config = dict(
    tie_embeddings='early',
    init_std_o=0.0,
    init_std_down=0.0,
    beta1=0.95,
    schedule='wsd',
    seq_len=1024,
    doc_mask=True,
    dataset='wikipedia_en',
)
Each number is 500 + 50 x the weight over the matrix's rms, rounded and kept within 0 to 999. Layers, rows and columns count from 0. Numbers have three digits each.

# layer 7 MLP up, 3840x640, rms 0.126, rows 3299-3504, columns 96-127
523517493523496530491513526521481482498529509448521492491482483490490485505502520524529490501471
398485449524429460488528482505483432602379411679496475614495584545474436582443463458537582495587
462488488590552485475512428453598429476474512488520489531531571511457572409523426462465357527554
530542453599473483461462594468460509476529503485483583505398475464495509575538512426502398608500
450488552607454434596579536485453514409494364499434382418489544547532463517494518418578463566572
509472440444431595442458582479482499465580550512534533448565648480432472541559527535509590469495
521474560474542524508616495457511447490476499610570519561476438502493354402485495479537458461486
482510515528504505505485499516517487506517509494546492466562499480487491490478506485492508510533
517589566478508507447557459459513505522567480478507462486460512436417408497523525492425556547604
480537458497559494484537407580414533426505433552561402469490480344470608559454478627556558580575
425487530537486553445485493364530450514462476612641463494555401533649473488456632414471460439513
458586495575433501544431489379525545612551479437435451433468548540464492468434438503539572441484
481589516535543436445431501575527488549425566467463456450522468475514564548449510529429397464421
449567439526534493384498430418467529521436508528579489385519467516410426504448540452465439443567
472465515516513520472499459439471529440480506526485526501413520456510529478489522433434456504477
480541507552507514449575445464458478552525433556473500434517475535539525457531444492467500461472
484514495515497493487509521503501502500514502513502507506519496498506491495510497493488528495507
593460401561516453547474444551597544452440439504564594549530495503449662541531576567587459567432
495500480488522510485491481498501505494536517522502518519508524507490492549494492545508465504499
468526513489508457537490484436513493476455487512477565483514484555549423480524475513462513469500
473408377509504458394511520513480524587475505565538575449581494534484538463560483502493402467519
515458495477505544519508475510506478529532471505524459510503496496513480505473461512478550517466
412557524410539510485500558471526474362437440515457511541523485443489528511537462441482517526495
532463488455479470460456488496502508486483477472493505544494492486481529520516489534469482504497
518464475525462594448465431532500432526500475493426456461550481502469480530445479489492479510469
476463446568471416506461491517412445550485398457581499487423437513518550564494507453536518544439
496588470552572543483518479559477520470411422451566427519647505511615499578372550540498477538485
478462533495480641449496560418548579507465422526457448610540533543590444465465514671491535401470
618491438496487485486500470539500565464447508517502488503439460462470436410495551460445604414437
468546484507486597489541487446454491474475495580455525537464544484507544510465494497512564542506
499523564410402452496613390454629484423559532423454429539518529571716408405576523448473537523562
491530474501510531536514521511524505458468480519453472515559527533539414529476474531509481472490
565539439492449480645500521499464538556558391562537435441398406516482448520443474476423489606447
505498508496498503503503500500498503493503504499498499495500497498501505505501499501498499501500
512462461431597474462531472492477418505489482523481504385502476576428465559452460383483628467569
508502511516499512507491489505514503499491496504511518500494508527488490490465496504528491510504
506499484476434391548484489562474552501434477470510556504420490515536462546517451527511377550443
439482450471455529526442562485474451461497567494580576482554499426562479565442488552430560417537
456470469568454511575489535480483505463527493441415494546366451512538468594595507443476483550495
508540471543559424472536673457512637453516470485546522566555515510598523543505477574479501471507
502506511503501499511499496492512504507493507500506500494502492506498493503492498495504487499500
484524555610493472558568482576510512478474455609452458413550558477495482541460450426516485518525
498502508500506503510500505491494499503502510506498500498497504492493500502496503503508497502500
497477511522459541509538461461480544558468467618558571594565393434472552548483460426427468546544
548491549475438493495478511520454574489480577575514531503482549520536449497534473500482473498500
493598485485504563484462471524501419543463492471536509459486577463439449576551545497484425593511
525556571412494490547456486480488592523509468572480471569475504457465506423505479530535532512436
543490564524480310578502494479413526490495562480519618532604482472472464552558521614496517512535
483460521469444450493490536478558461517478530506511515567520527466516451526474513468485471474508
403476526585537524504663411630532472548353560417550431470507494438462484464516449521601510494505
549476510461523493531492437527475506511466462501530542482521509485512528515511573471462571493525
502515503499503496525493509491502502505479498506511514490532498488494512505495497501496496507498
502481518594441433573484501498596553479548495453482517537465474398531607568559439536521457430554
502472500477505511489499570488515494498521484490483476488485527486474501517498487495518492484484
501505503499500496498501505498506497498501496497503501500496498502501498500501505504498493497499
361508462510440452449498567558527529528596476512475472562506391428555520546586542614523501586386
456448449575544461516496519504439468531492458471517513499515409542546453454520544467474470501545
498480452565460477452642489558490564425366496388589608554439517437417546400541530575463420452477
480459495558577475489488510523501505518476381468611574526545535479510532536544559475483512463420
471527540524520536486473503515514571450513543563505567519486547472497523569516520479507518481568
469535529400496538452494495484570511528635521448550526566563508532507492532486498501562498496568
468570481452382498407541475492562451491458478424451498433557559486496523448516398365441473546557
494501503504502493510495524522486474525480515527477496499497518498502498497482524495519486516507
426596476463541513511422532473549460613575512518559623496532614479505612466465518445486507579494
419563414532440515486469470520495474497465495470513413526441568471426472480532468459482466531451
361503397414407528499533500450443423530637446434486515555522548534437486452489510441466401425563
547597492576590471554489509458487484532470505518487561552576483570488544492518527524474539432410
493543443500555549494509475455508470482515488495512571552493520521502504468501533499518555477499
467444446473439523488439422496546506532572540467616515583483574456424541457391426538480534579474
523533560610496524510466581494450480461430546437587528431576447533538436552433683523397471475453
507512520453531512460505454445486587568508451542516455509526494556443511559529564515427492542613
454528475494518459491490484452476534515463435494473447469481538547573486498433472492463543543463
573512487388448529510490582588548522510536482455519572511458515536521500501425564438480532460482
541494442465480451480522457498479484433495474489524556581518569474515461472479506555500502504498
492553454530482517477512486520544434588540517545563466567451659467484428504462512516502513347399
537387469489444489621478550486419465571401512550553545415411490484494539473539513467444516495528
538445417504459451520482570524521487447502522492469474502546551558443504492468548432531505510577
534551571527436522618433521518577606569461461431452489524454514483455453462606503531484500477504
495482598524468540549488435519507462489470519504510468539495461481426455439493596524535466502553
527389464403448476506468624503477522509469454452517485504537510594483508516513552517504491476514
471484536605416388500476483480492463622437526497405580441496518398542488497505501521504437453391
509506501496499500506498498504506489497506504501495488498495495504512493504497502500499502497503
522616494439524452536334385537528441625472595437408484676571531434552404596474575561477561481501
475509557511534568532466476459465561547465507521496526496581528559576564466465488540478499513547
543543567522510414519539512490518519490476514570526590439510484480510487544462465481544494577560
399501510544429599521474593575556531509461458548496521606507562492548477492602475536492595485483
506483554507517627540535594426466458584454610545510661517512445458578377454501589708532401562488
508510481560497527560510449460494444447525571462560526483437443462545410474500510619582576542533
442499510477473477486517454474509507519505492512518483535475512495522534498505496505481529519479
492473521507542379467452390501477399548474560490402439511426479397500514536465422549594480445516
566508640473428457501468511467572481531462427485523522489507571524549511408537501589498391418391
484518491505360575456437551456614549451564431632472523565446380550431480472497443504493446546457
459465685513401468582552406468557551469541551385512476583590496509486507625472463451487455448466
494499514356549475498513520542539590476515567608619447521479524565450530482392528545505422522507
476521533505549558532503528517530404554393383591465496493486531492580464519565405524501573619481
499466496512458617541526554445514421540499585488470499399500585507486440384527499452465436566436
535477445501555464436425550450447466472536478578452518517561522518626474517576459554541526443429
456468543516478584588453523571497357394486547451526579579384412516518459389404420475444499551468
464439471477584573510471526535443576533462623419434556425551560460466443433506501439578581514492
453598500490495506553403613545516621542472502487476482526527405447463448497440444473537478462517
440512616556567523491547463517502519491496467441425549466531592530500486533449485462499424609474
506495550597540496538520357549455395404533591587458561477415569480523516549443437421557573415449
463441510500526521531517520467552543423555526475519574621579548418517506485552441512480447514528
576479453533507540536482403518529522525389504564449512334548467474496525500520438557523575489393
447419589482537576529487509498553483545497537521576461521539472474509498508525640544510481496476
495515483544587462550505501496511483515459495484512583507495481466518523475507514469489529553562
448530458512419545503506545462465548572523454533510468373420563463555561500389545525521504423522
513468533397556549491538504508437564497553485525487549585428549461510553475531526495446474555503
503512449548497438498477550521510355442559413458550461563567551498596463498526559494472495437546
569424544476516539484492562472524470494488569526502521434454381525419483544444532504473457514485
440441503534473478533520479493463553451475398465493493497590460429413506456458523499548468538453
434498559489530485513459415518466476485444553477502466571424425446523427560465427377559517482518
447419533377579569530340408426475536534432604501445496477567528406565566478445586518467626474415
548508548444473472502577488396606474512559484406472434494520499580362498540502474588461483603536
536493508642483623409449526483599513450451586482449563310505606468490486471546412525577534533435
468493488577477430502485416461530599463471595551557446488393514467504610597543595462561531447543
551505515447502481541482519482506557498483529481525500531422492516548496501492493482498492532514
426525453492510476426432465461475471563498484550545472481528489449534533509474499507461559508479
504502505499493499501490500497500498498501503501499499499502510496495501501507502499498502498504
530560542480518511569550498460644496442550570485533503409580448452381580448506493543492529535514
497480507489480485500465476511492521496502508497519497502496477509494523501491498501508503509532
391482489543570474535570515547511540502510597590482476491443557514460486519553411504423453421584
491437581546599642528475479543451398471604535406540507435389579566540495584611519539526511552399
500542564514455549608515456485472556565557445572453468501545572592470520435434522498433599592574
569469511551483460552481477542611461504547476483518528520488532479458513489342494430403450523498
519538481591511613604508354438509595592634462535481484586468545587458494485558538410598468434507
497577468491476486479442518485544476395529598449493461402555535521526483448507463453536374484527
524484507505482523523462499444528463510567438503518548497503588503459587496498561500508475457427
499492574502519540407520451464491487518544414479485552486553485534539470540496514488472446546449
465402518422514526474471533458586536471500531484541582612535483416448439522482497597528513547476
499501499500500502502500498504500498501503497503503502497499499496501504505502500498499498501500
516534303483580551440551386591409506482543488497441558507408432443557570545528560494420500461505
496474521476601450512549508498482448431480599569473503582441515404435470369482538567535449404474
502453480507541480486548526528469575522588450573480518569587390459561476565603557512479383463490
544472462474525532442546490481465480498482505510546479471518494513483497470457523486459466483459
532488471543435551515411490481432507435512440524484525484508505507421574587497553563469558554522
531304465429571462293515429400510595356480343316510478524566675523547421703287463458493449513405
442526472470545500496480491484463528498510475481517504483496491495495510499470489486480526502495
488509483498466392464493481529457569566542504496440608542414509407426463489507526446413506561589
472404470484472534528557570366475514546444500488515464524474568556405480575515458550464534512492
487469543553531571484428419427443328416525450492432557530477456488506481469455513529438438472457
562551496484423402543446417461430415477572418508515559511628424528394504472427505543481511449500
485426444495489453476516471435472365456521448530492547570485455529521501395490501492487484496578
502501517505479492508501501506516493499505508510503499485506484503518493506495491500502495491509
572516588451410548450449498452501496590465641455433570548470463516465440456425391540527533518549
503514521506463449512490509476547443483494460481496482484448474470517566474452487513500487450470
515545511499484472494498520497487492458477505511474504487503528487501495510496484525490486537476
515472491535535488484509598537414589421392562419560541517581461595483444533540546489543556501540
483503506508508495518479491487490509515507494500496516495496501498482495500508511502499508493500
500507502507498493500511498506507501484494502501493500509493503489497496506499502512494495492498
367515524470477412558482481557538498467541504438510535458568426521536439586487536569512584509504
528517533552457426538498566450464476456427437499417516429593555520432497482477502507600526520467
477493513462472545472562549468531414459493526526416511509488486486469520436373467494431595561532
514449482460499484533484495457506432449471486557586537475480516469519523508480555460538524527544
457506524489493387517505558573473469573517489426394506438480511527493548488493495439461571423479
498500500501502503500501499502502501500497500500504498498500498498497502499497499502500503500500
519554515420467508535509464482485427510552481571491540523470462476513422419405480543454589528431
484498490413509495587480490572492585360481542643534427414572488443495528475441528620471465549617
520501407428493497550521429470530571557490541503478490490551517523478532556529509495568531561564
476408532433476567489523353421601518503471472512403465621426543479416522459449560387591470483465
495558506580502511461465508539425508577506459524509630437421590509493549531466482464484517513501
475487587482615429506530513361446514466556532549571540463676506435535487462674591392488530533579
422533578568414453508513451561477547504478363506530477594589500473513519503454502424539563528488
488555455473499549453502482500488467502448518487493452470475503546533503513479524500500462495499
485505468532541443461511543536514451481531518553479538474468520557548467573611556472523532455554
464484521471445525549474471513644483477504536562474485595549543510486543475494499521494557468588
599488538478549489749502543612517402509498512498624458546506590504603470401409456590520458575363
475500510507453485491501481505535490521526453439516518432460486490507466539501549460493507514528
452552571577447498512539565375495528425479540475609523444548435497391477489450498486501452491511
522481515514546548485533387483596600474449537525428541601539649569527474624494513460468573625514
503537523469536565489470406506500510410466517498545497534513466423551425490474534517601573577592
513494476454538456443477467390505516389508589621653519435583453450525539520416554495436516530559
478532509500517473508521455523464532491496538511502530485493554486447505473461474493531503508529
526485507495501505519475481490496504506498509536515487512497507486509496510500501506512502509501
386441503489505538526500434491531490582462467564459507531514504436446559485541550416551528505485
413491504422570459507485574325506535473405520554553497366467446541417399528495561527566553532518
507495499503492496505500496488490511494495490503499501499490505507500501501487489493497507505496
488466441480479474434439513471517495565476553542496415575382467440540468544401526500435469508453
523546441557544385460527355570608545565400514456544469406547496531490431407534471412531360497467
563495509628486444484561613541534349547446493477449504543599560448494439519483527434403496584467
496498500503501499504503503498507501499500497498498500497502495506502504503499501499500497497499
522456519584538392605483339470437575504515500645556549542448477463452530525592487436556483452533
531450499491485552455475443490524503602503486474504559467466564418491499498490438395437491518537
394488569506403471492524567454381371469525470429497580528477414551461479530434537562480514559607
417609539510369387484574473455541378493457582507496434402506529441555511561398532508507588572580
522581465470543474477500445475483431588505495649510488631571516546519502468534471438408519464520
515579546519526540495472490521466540499400571499526478466496530421506527515466510469513509485536
483547379549474483477554497595552469465522500562469494416434492464482470598536488519509486489454
406563554581619609499353534495524400544476549536428565441530564461498477463522460507489450518401
543386519446454469497475559516552431517518430518577471525462522493518504531555525535556506555416
500456451533521536513488485483545450544569405494441571434470480508522481488411567466473500552554
485531408581609491518356330483588400492616428457432603487587426435469585484601495499477466570592
541456538558518520490514505469512487507453556430441424630483529503537612497557430435526572479553
532546529544476503573487599449543447469556502459459640465519614381513518497460511539488433574564
521521529488538450554448476558465523494401518516544547505482506401460573477551580661551451506499
463540442531589552472454497425497419500554504618540527442438405445506571430528555555449536584491
447571541501504424518416534515516469509480529501434476460455521480441506512420520506517449497402
566443458472523423541547579590513500419506510470524605444448464446573479546476548437450580500436
395450482405535445483566422572581608428584542497399487498572381506445554514496395496525557466475
502535500507466435528472502538524469452452525498504506578470522477459452629480429580459421385545
454467521453559464499451544495452465462405434451561542442516490418473522448474485491441391515498
488503370595500437515521541523433497556555582506454585458461588437428442535497501505467588444449
517461502562482470393490548496532499546438378593565478503435449562493516548588478416463502552505
560538539471633563530546530590487464569471557516716536530393511510487517473391467503425488522472
538502557590399433487389498539500570460482569410417470523453510444553489599514530573505536448427
465506582420490600508511463479518511465538535432491568576491491432487534439470517570530469390472
# layer 7 MLP down (transposed), 3840x640, rms 0.0368, rows 3299-3503, columns 96-127
538494482537516515454475529534498497499494503500486490471505511492526519527494556535476499500491
549435623468495377546443525507486524480582512688494460474453445586498563534503440393528524527598
489481505442484514497521535478503426511315480503502427477491544493530485407469466470485501484614
450524485438490534454535421462468499471395530539464536417523490475476439486500538481457543515478
564560459492421460502580445446579520524422536568479561511378545545404404509412447499559485511511
499352511561434556471470476536455473539520463405471443597513548602522430483506491557566559421539
558467535483496498430564471418442494482460386473526519426478505555547490426469512517505422498512
499496495502490495518516464514516478490517518493496526533513473524471519530498486505491497549497
505471486559563559493487541572444429515465530529528547504514457533541472514512558458524470515511
519568444515485567473491518533457374509513511562414437477444599533562540473568429534523462466508
474492482604597512492363494533435541595465616488507558515446543505447472467524498389662478487497
419437565523518638477455557501478490528514550512526532402474391403653520554477582499520557441404
527439559616477557500561515493461567503562514540470569530498573486531424483501503483483487575462
505460543468461515527396534452589386479533541413527504530482490555570393512432488557599567404565
447497473483516528628499498498476531473523525551494474477576484525447518516518471507552498545483
469559539510520504446534515495539491494419442553562551524505492517567452483540504515461424502483
472485514510493500525485511513525508512489481504485509500506512516490483503491500505489512523494
435507435382489453424487535532579429460595507529420383397470463412528440487416441441436513502593
443516478490511480513503531497474500469530513489507507496475511497510517471509517483477514502488
458501517445505525516483478491488500511535491513418459502492493461494452502519472479596481456487
437526559456448547522527542549427437469510588487448516392454443470468555519584544429434515503457
463482487478483506466486520441509475524488467479513478518536514499505521496457482492504522479526
496524519520445544566526476491458478524458517576456498492493473454483391504494484436491470552509
506515507481503478483493485525483488524501503484509509488537517516495522513476476506497490520511
532550516506503499526453461522573446440525510549528438538449507500582516490489555580482571460613
412508539539398494574514510503480471510469541586501506444538479529439472529485471475408494635438
500500505543395567432565497493512573502555396510532555442538466434576418527464441496482494493466
541428415450543447514514525501507477484577526449583575540447484529426617445519446567453514507485
527496472518488501487465442509455589466476540504584524449456527547564412415434499441525567492449
484510477493528516437482460525505501525526509469473510540461461562488480486520479553434456547507
517597491322366523470494348394640587542470523413526535475459639512387449468569608438443525582542
470503484551472532496477487538541528515475490515485487505531493540510503477509492491545515546519
496572497505452456502550391478561409444541450552495486512515379448511434467532586588413501526520
501501502495502500501497497497498498497501499500501499498501499497504498493498497498495499497506
513446483597585622484588398511546557460651421587488591490590567458533545453503504478393525528495
496501509516495515490499510513488487504478494528506497495506477506486497516483514517513497506510
506548467490515449563482499459532458470474438477459574495506490441456439501482512511458511553567
494483527538420446500490574530617529636565485539540481452475557403563523595505415583496523462536
490555595432481462532489570541539527468516451496518515493592487492496554559565555618408488520543
426569416404525462516603530415516391467467421486575499436555452658534500544510437482546422592502
506496494503497507496501508498502502486502495510499505518522509507499489507499508504505494490497
509519536551426535480543498452507484492531432527459550403485537582495467548465422410516517489484
501498510501500505508497506495496504502500509496499496501506505501498497502503503504501500500493
595275460426477459583536510503561509684501554461516427418622433623529482471505502409527504482445
505484434463462453484523539558445539547428542516499486501494520521461518523516521472520528502476
542542603523467497475406516489463513384551541488393495429433476439501444543525474603445524505470
415523544392522555474442423479492470486450477577472482480513591553492487506426498390596461532509
435478531438522450482550500479446454447486562549406600489540505441427535513583493567402542510452
535529442519493501563578435499562444498489538447503560519493534480486457467433494475549475554481
517425543525474457550529453471504460416606519491455547414460575539406483479468413490534435556553
497521557505513450534504465433503492528566523519484474487454533437457547464493515552471529500477
496493491499503500501511485528501506491507504506521482517474510512498487490502492503504499508503
394417463479410579494480447362441541536491503555449538473507512515450504527492502552431438544520
482490534478491529524499503483526478508479488486506518506511495476503495494477509508512488487532
501499503504507497497497505503497501499502491496507500501502498499496505496497501498498494502497
406549450464529420448569489447440466618479525434540654639495471499520473467584631540443407505422
503567514574539497540461457564467485521486525546507467530474488444537444416521487493483533494508
470522546465503425566526583553497427470548495467412562573530592406492525393603528466465436504519
552427523491470528396641478537471350574510372498482452509460438500404479507537554506548454495435
479442487534497553543528528498468520522513504480497503522516523539483515510520443468525508479525
552504451537536479545472537498457455455536498502480527471445491513514490553523472538448526589454
605480418531461453553469560477404433488463567509495411537402560466587560520503474565552470453458
489506504506512492516505498506503478501471513477498526513496488519502469483492502496510514502493
493492550509469622429524580490449511552575509444501477477507533432535472473521547508430506599558
478470462530525498532445500520459504543525497483487570517553473459525526421424502405562486522565
438444442485482533475471596478529525501520489542506495545491528493453465477407419505562482467576
492529609478600450522481436540530501555516527420427467488514496577434419552550413454334472502611
550473549491539511550508519478516536438528536493515486500517490484497469475502442536528536536488
550526467332538428498448478629455545494435512515513457541567621427594465598473552486440505454490
545577417627491523486392610523526514577582603530513460382526575541438584333536566441494626385561
426538485483511460587499546524466415513472621478516497591493580474551546458564452541554588528430
530494468527506543481570538576465490524528505530520507466509524494501481511523569512490539542476
486509455504526518470440538509518565471570524452431569474361467506572442504495540404557451480526
509509521508490517476487499479506494524470516452523514496516546485445456516505512504541460491518
532547511572586468455509433442568408513664510442494534495519565588440557420515479505544638548452
462573589462498497421491497535470499519465528464439485553505452494457527512473507451508622518435
495477505542546532516493449510457479559519520544467511527570426479570525509497487507487494506484
455536519462595517508485465500509559598486496494536499530482508497411605581502517417487526480514
513557420413526531512428454460499458469512569502430504525420517568513549607496496487497497504409
486476539524640544494548282422434553479513524522513518534584478424557573435510516434486476445537
457525460438567586565442511547475581470463545367577443458500433490430419525480387498403457502453
493502507507496499495500510497501506515504503495507505505504496507499515497496505506498503494498
517518550495438585511631470462490402506451469407572435358443450445496535549459573514555530521522
476507437518506480475530500534543459472500517521516472572465531537422468492501484556493496503463
451539577519532490477525489474442531577487495536507498519541534508462537493450466540414535539483
578464420450531439533489426592520509445621388455499501472497485551514559430542422539496545491614
497529457487606505627532618566432398615513409645607438460579620437404515532491471499565566475654
546520473564491521426473463475480515571491509437553550508514473441444493463497500489503468490528
501504518485483492510484512513510510523478502515486503480496509535487496527507551515473506491499
475518507491625447407540604712497545480538625516509456489373462595568570373497485421516477490456
489536423590428472514546517514498471522524595515374479450433474457498597499524493496411467414592
484550510543538519460535530452495489525517515554357504481429557512424479408545474459501486473438
497432493603511439353547547517515525472584513417514527378489524565490599562593420448448454533404
511525456488507484561564506445484427513401387501441543540524562517563577456579550546556497521451
496421493528490532471537474415497502598450502522539527443431516474475496576566519485497540484550
530366556473471528466423565546492506454588324507544545453463548530544412568469468521601570411487
519465489566597542509433546499431375557450486601528507475554475588558413470494485541507571574402
471552414386553568387628551481541546487447582453571493485567515506537427477441508544552613508483
504506445574458529429465448411564579514501507534506522491511503546452513488392466549513522406437
448570408544559501483475634398563478532522473508397516489547556487529507640533465499523525542481
491487531492558442510502586587497503503487551444542539550525530534419542529513431493529457490535
398455508572474483581448427441447653519447438506444434400443547427555436570580498441498493403590
611388539555446599476442548475624427576468544464401566514612388533502447477565486442555581566503
573533467553502448483537488436448619483506514590440477522412528567579494524544497451550551534462
413555464538408501476390474490568490488407484481460424527438350527523417482549571569506498445599
537555442492509498549569504511474490523504546514467501551481483514494507488525514494529551466437
387435421539588609538394536541462474477410553475462473445521509540481554544528457470605508482512
528428504483512456492544498523509542563497474568546512413520528444492457455514496515516498564586
439461550602639468516542536389480563522353465463507516509435554454431569446573548400464499448369
555527588519483475539454484422419450426377503616480574497505532415312495517554370461454507522497
494507514549424469509457541516454408492495442466456494537506488498490561522487492498447504554505
483592499472502445506476488467627476524436548488404534548551468429472465463541490500502515507526
491479557532472612557433542421528538553477536509555526525523547365588535541533390478515330449466
499591550277494455508485509428588500477423617466486505529474490480453470449530527484579427635483
543472482536551448541434478441453570437569435446441425401546512544502440465494452471574566548371
474437481477504470572449423401570517440399441495440528469533544418600532468536594448485437504497
491497447533553524495546532455521559516490507499516538563494507523504505506414539492488488506534
485460450494479464472465501576483526500486499445420560530489529446500510563564417573533489449528
497500495499497502502506496507498505507504503498505502502499498493502497501499503502498498504496
505590517463440525479475531551557485479562512494598525473526457466486517563492459490535472465546
484485492485499509532514512487473494517499484489499503497522510510486509502508500523498500493490
549538405489560478404486537566501500517563424463410468437461515534552534464596487507506500475619
490554408439391543586544502478480534505583561607603455343391507508533480579593562471574385463567
516566560528558367529559477507498464467392484558479450445430536405550596433547560479507520505545
430514554508486534449514405491473491548538476482475547516426517570416593335501491480474568545393
489534528595450509488442549497524528472521513335483448469496433413486425375519578479498669564435
488559509457400463510434496571526455484496542550526579544547529462419401456529515512465562575478
463494482492516489513495477544550502470503516555507533491468501506496516478471524521432504443530
496502480541516477487489528529525570532453482533448444524498432531395502514488570565444521498542
501455459492514548413504458465489456490461491478532522543445456514482496489472519561428522525515
496500503497500501504500495501499500497499503501506501502502502499498499495500498503498501502498
509554493442419497504489483418528429452496558459534523474515496433506465527515412536427518494548
563445468553437446496466521470655472432632593462564547425461526508549449428440587532505511485487
539492490511520465471504516570392576557446449484506460461396448367479508414573528438571503491375
486487530473455462520504538498490458510509495514543507504473475553546525511475514549493514483507
447478495505460502424473478464455488534467523529540396523581549474528501478530532486572445516514
501523530484476561453314445434437529571531536519509492477395476578629489302459429490483413435470
525497570501505502468532486510477492491527488513500480513482505489500496514499497507505496520474
503499448539521499557504517517433527510501528510507494500548505622392485511523537462501511519497
476506540535453485474393570471452517493546493470568579422482555472519538468476502500576473469457
553561504487561414509497506423463525477493495484543447528624447536538475548489389503497533572568
515520463401572567414602473577568466528556510513540490504491416553496630587514550557496507451614
528518456513507480544496477514524569558491471461531440489585552462438464463501500413483494498586
510497488488492492503493503507518490505495500517495495516507518505489498508502498514502499507493
521450443482444506528529462521519529478554412535562577510552451507500498513464470571444475567344
513463519532512478481517495544545493565516494513518553515529519523450496515484523513462512529518
505484514499518488526508510530458503491514521501457512515493471531498456455523462484461462499539
502501460491571420368519459514521503504423476452444483553514463561380546557478507447508455441562
487489499510503492492493507516507487503502488510510482511520478507492497495505499492508527495508
510505498505500496494494495504508495504505513519504510491500495499511508509490492492504501495500
489552477499489577441519468529505567475520553437402506492482504462549425479493524508489482472476
485480476525453542430505543570443538454530541503443553560491414511503442500482466504521571469552
537487536491507439487591445477507430533467528521472463577469483490460527490541596559484425458486
508510499508529498514458493499459464470535498514551440485474500495462494494491473513473499525504
563558446595435546529453580548554425501484526559452499480518429494475500460518563493451464493454
498500500499499500500500500500500500501499499500500499501500501500500499500499499499500500500500
554532510505454569488489445518502474565529460474474527497495508505533528410495511458490496591492
531561389494522491557535472529377574552354499612504472634499536497497453439524460534564507454480
470571463524563456588453586430469527485460450536492503501559515533386429475466508536537515551507
464509436447471513540598341487554473563382537458416566623489505417573517345575649412521441401603
504497560493512439446490449526482464559499497542492516516563463524488369471547514508532546603577
457509537508498572494491545529497491538523501415574434502587551497475451437560497471444565543489
526518531535490528445522565489500544500609486496502490486449535513415486459479512569544508513602
505462461488463531514509493481467509493474529488495551497489481532488473523483497530505522512496
523529529448489480581515443512439531484452551495486563479547619393588459444513545636460439524531
550514511574612467561475523391452454471594460566541508440496581612475513598470573463577451566413
526434582582470415615572476650554571482471448510539506474500437290294505521530579426638572408438
568509501465521497486509487449469503488586490469462519465496490515478498483530485500459568478466
580494583573565451571501501474469426521529585589413436437587495624472582550445417426491494411471
558543589562539410467462600447555530471531421495414449608471539545603516435458518611443514486485
545450414527464534570364472508572396471491304487448569450562573457534484521555445519545560585428
490482460555457494482531470434479527505473503514469477405494587454421529541525456514474470510460
507463471488493544517499502502506498511503526535509483549536504527527458505505490448492473492471
495500494512522515513510497511504496479500499514510511503488503481488482482483485498492508499493
330490539478549487471497434421461424505379386608511444570535449514471531493563633522379626558605
494507550403445578411523464416502509465474573505455684595475509487500391612348557531505534531453
498508498501491498503497509513497501497500507502499506491500504503497504513502506503503496487494
483443527574511491492498501508510482576505507651481546502408493543435473487526536497522414528449
481557523528552486535412493418432457462502403465461523471437580436520567435488462429392508597488
554447464481513615520579585493466512625351587550485525560420548535485501503471432547555487563494
500504499497502502500502501502501497496501498504501502499506499503501498497500503499502505498498
515472485495413483482419468405481449615512469451516459565473481486496359463487549566576546536597
518402547451444490464572470473496441494405528366455607531513564570494430518559509473526552458607
507403527370535441545542484548415551487531496424403613505529608509500550512472444471444508514522
498576514461441501524460421612612366534471510471502476627468415463479545540502587490469439510575
544489555478442504552529416551642481505507563545558413481454480508519517531396500471495548591537
539527538545451516498498524513467491529550500534507497530482514502455535491431532481437492490465
537595419481539488444441499465497427411468507528459426489444488544509534575503442534559472498547
559489525576472527436592563575529478542481547434522583496502580419631458535462530542491429522472
550471413402519477385553401563356493396476574568532526359550542418383502478488499568485485401543
545518528560520457494391537482565385592468417487602547525494430473452451529478604457539637489537
554555529483416516510560529439562447503391522473540503569461530510476519528513463472437535506499
480415504522496472402551465544462477533479487499445428537589582469585423487470543519501451486451
509501523529415458529444503604582548566487530520459599456584490517410615480590477489554442439499
424504574450489516535549499521465543512475477575491432608443466480450494478474505575461350577448
503437482505442584504500505558535549476601560407456433424448486475541494619612521487429447575502
570528472523467575613532568560483496517543499417520468488347501487481374399501536501437406507516
510509618520437465504513509496461462511476548528538510431502509531564579458509520526507504532576
610429460413499481475598475469578545456454485502541521488509552440485432416446490460503429525486
509478538558522378499442557504560485533477490498501501593482477516472447501567445479557401498436
492552463460478503489411531469441448573620492507607413507507618457451440547526455465542501479513
470575568486494402555438570405433452640530482556454482493505469485542546467482480506581499519473
495483573494474530462526520536519418495619505426503460528478513362491505549518545455465518502636
487612493570508575563513447476504378487409619453565474626491501497527539488543537425538538514478
515469499388533581494470473509389506426403537576422454516389498466504522494469532405506476475526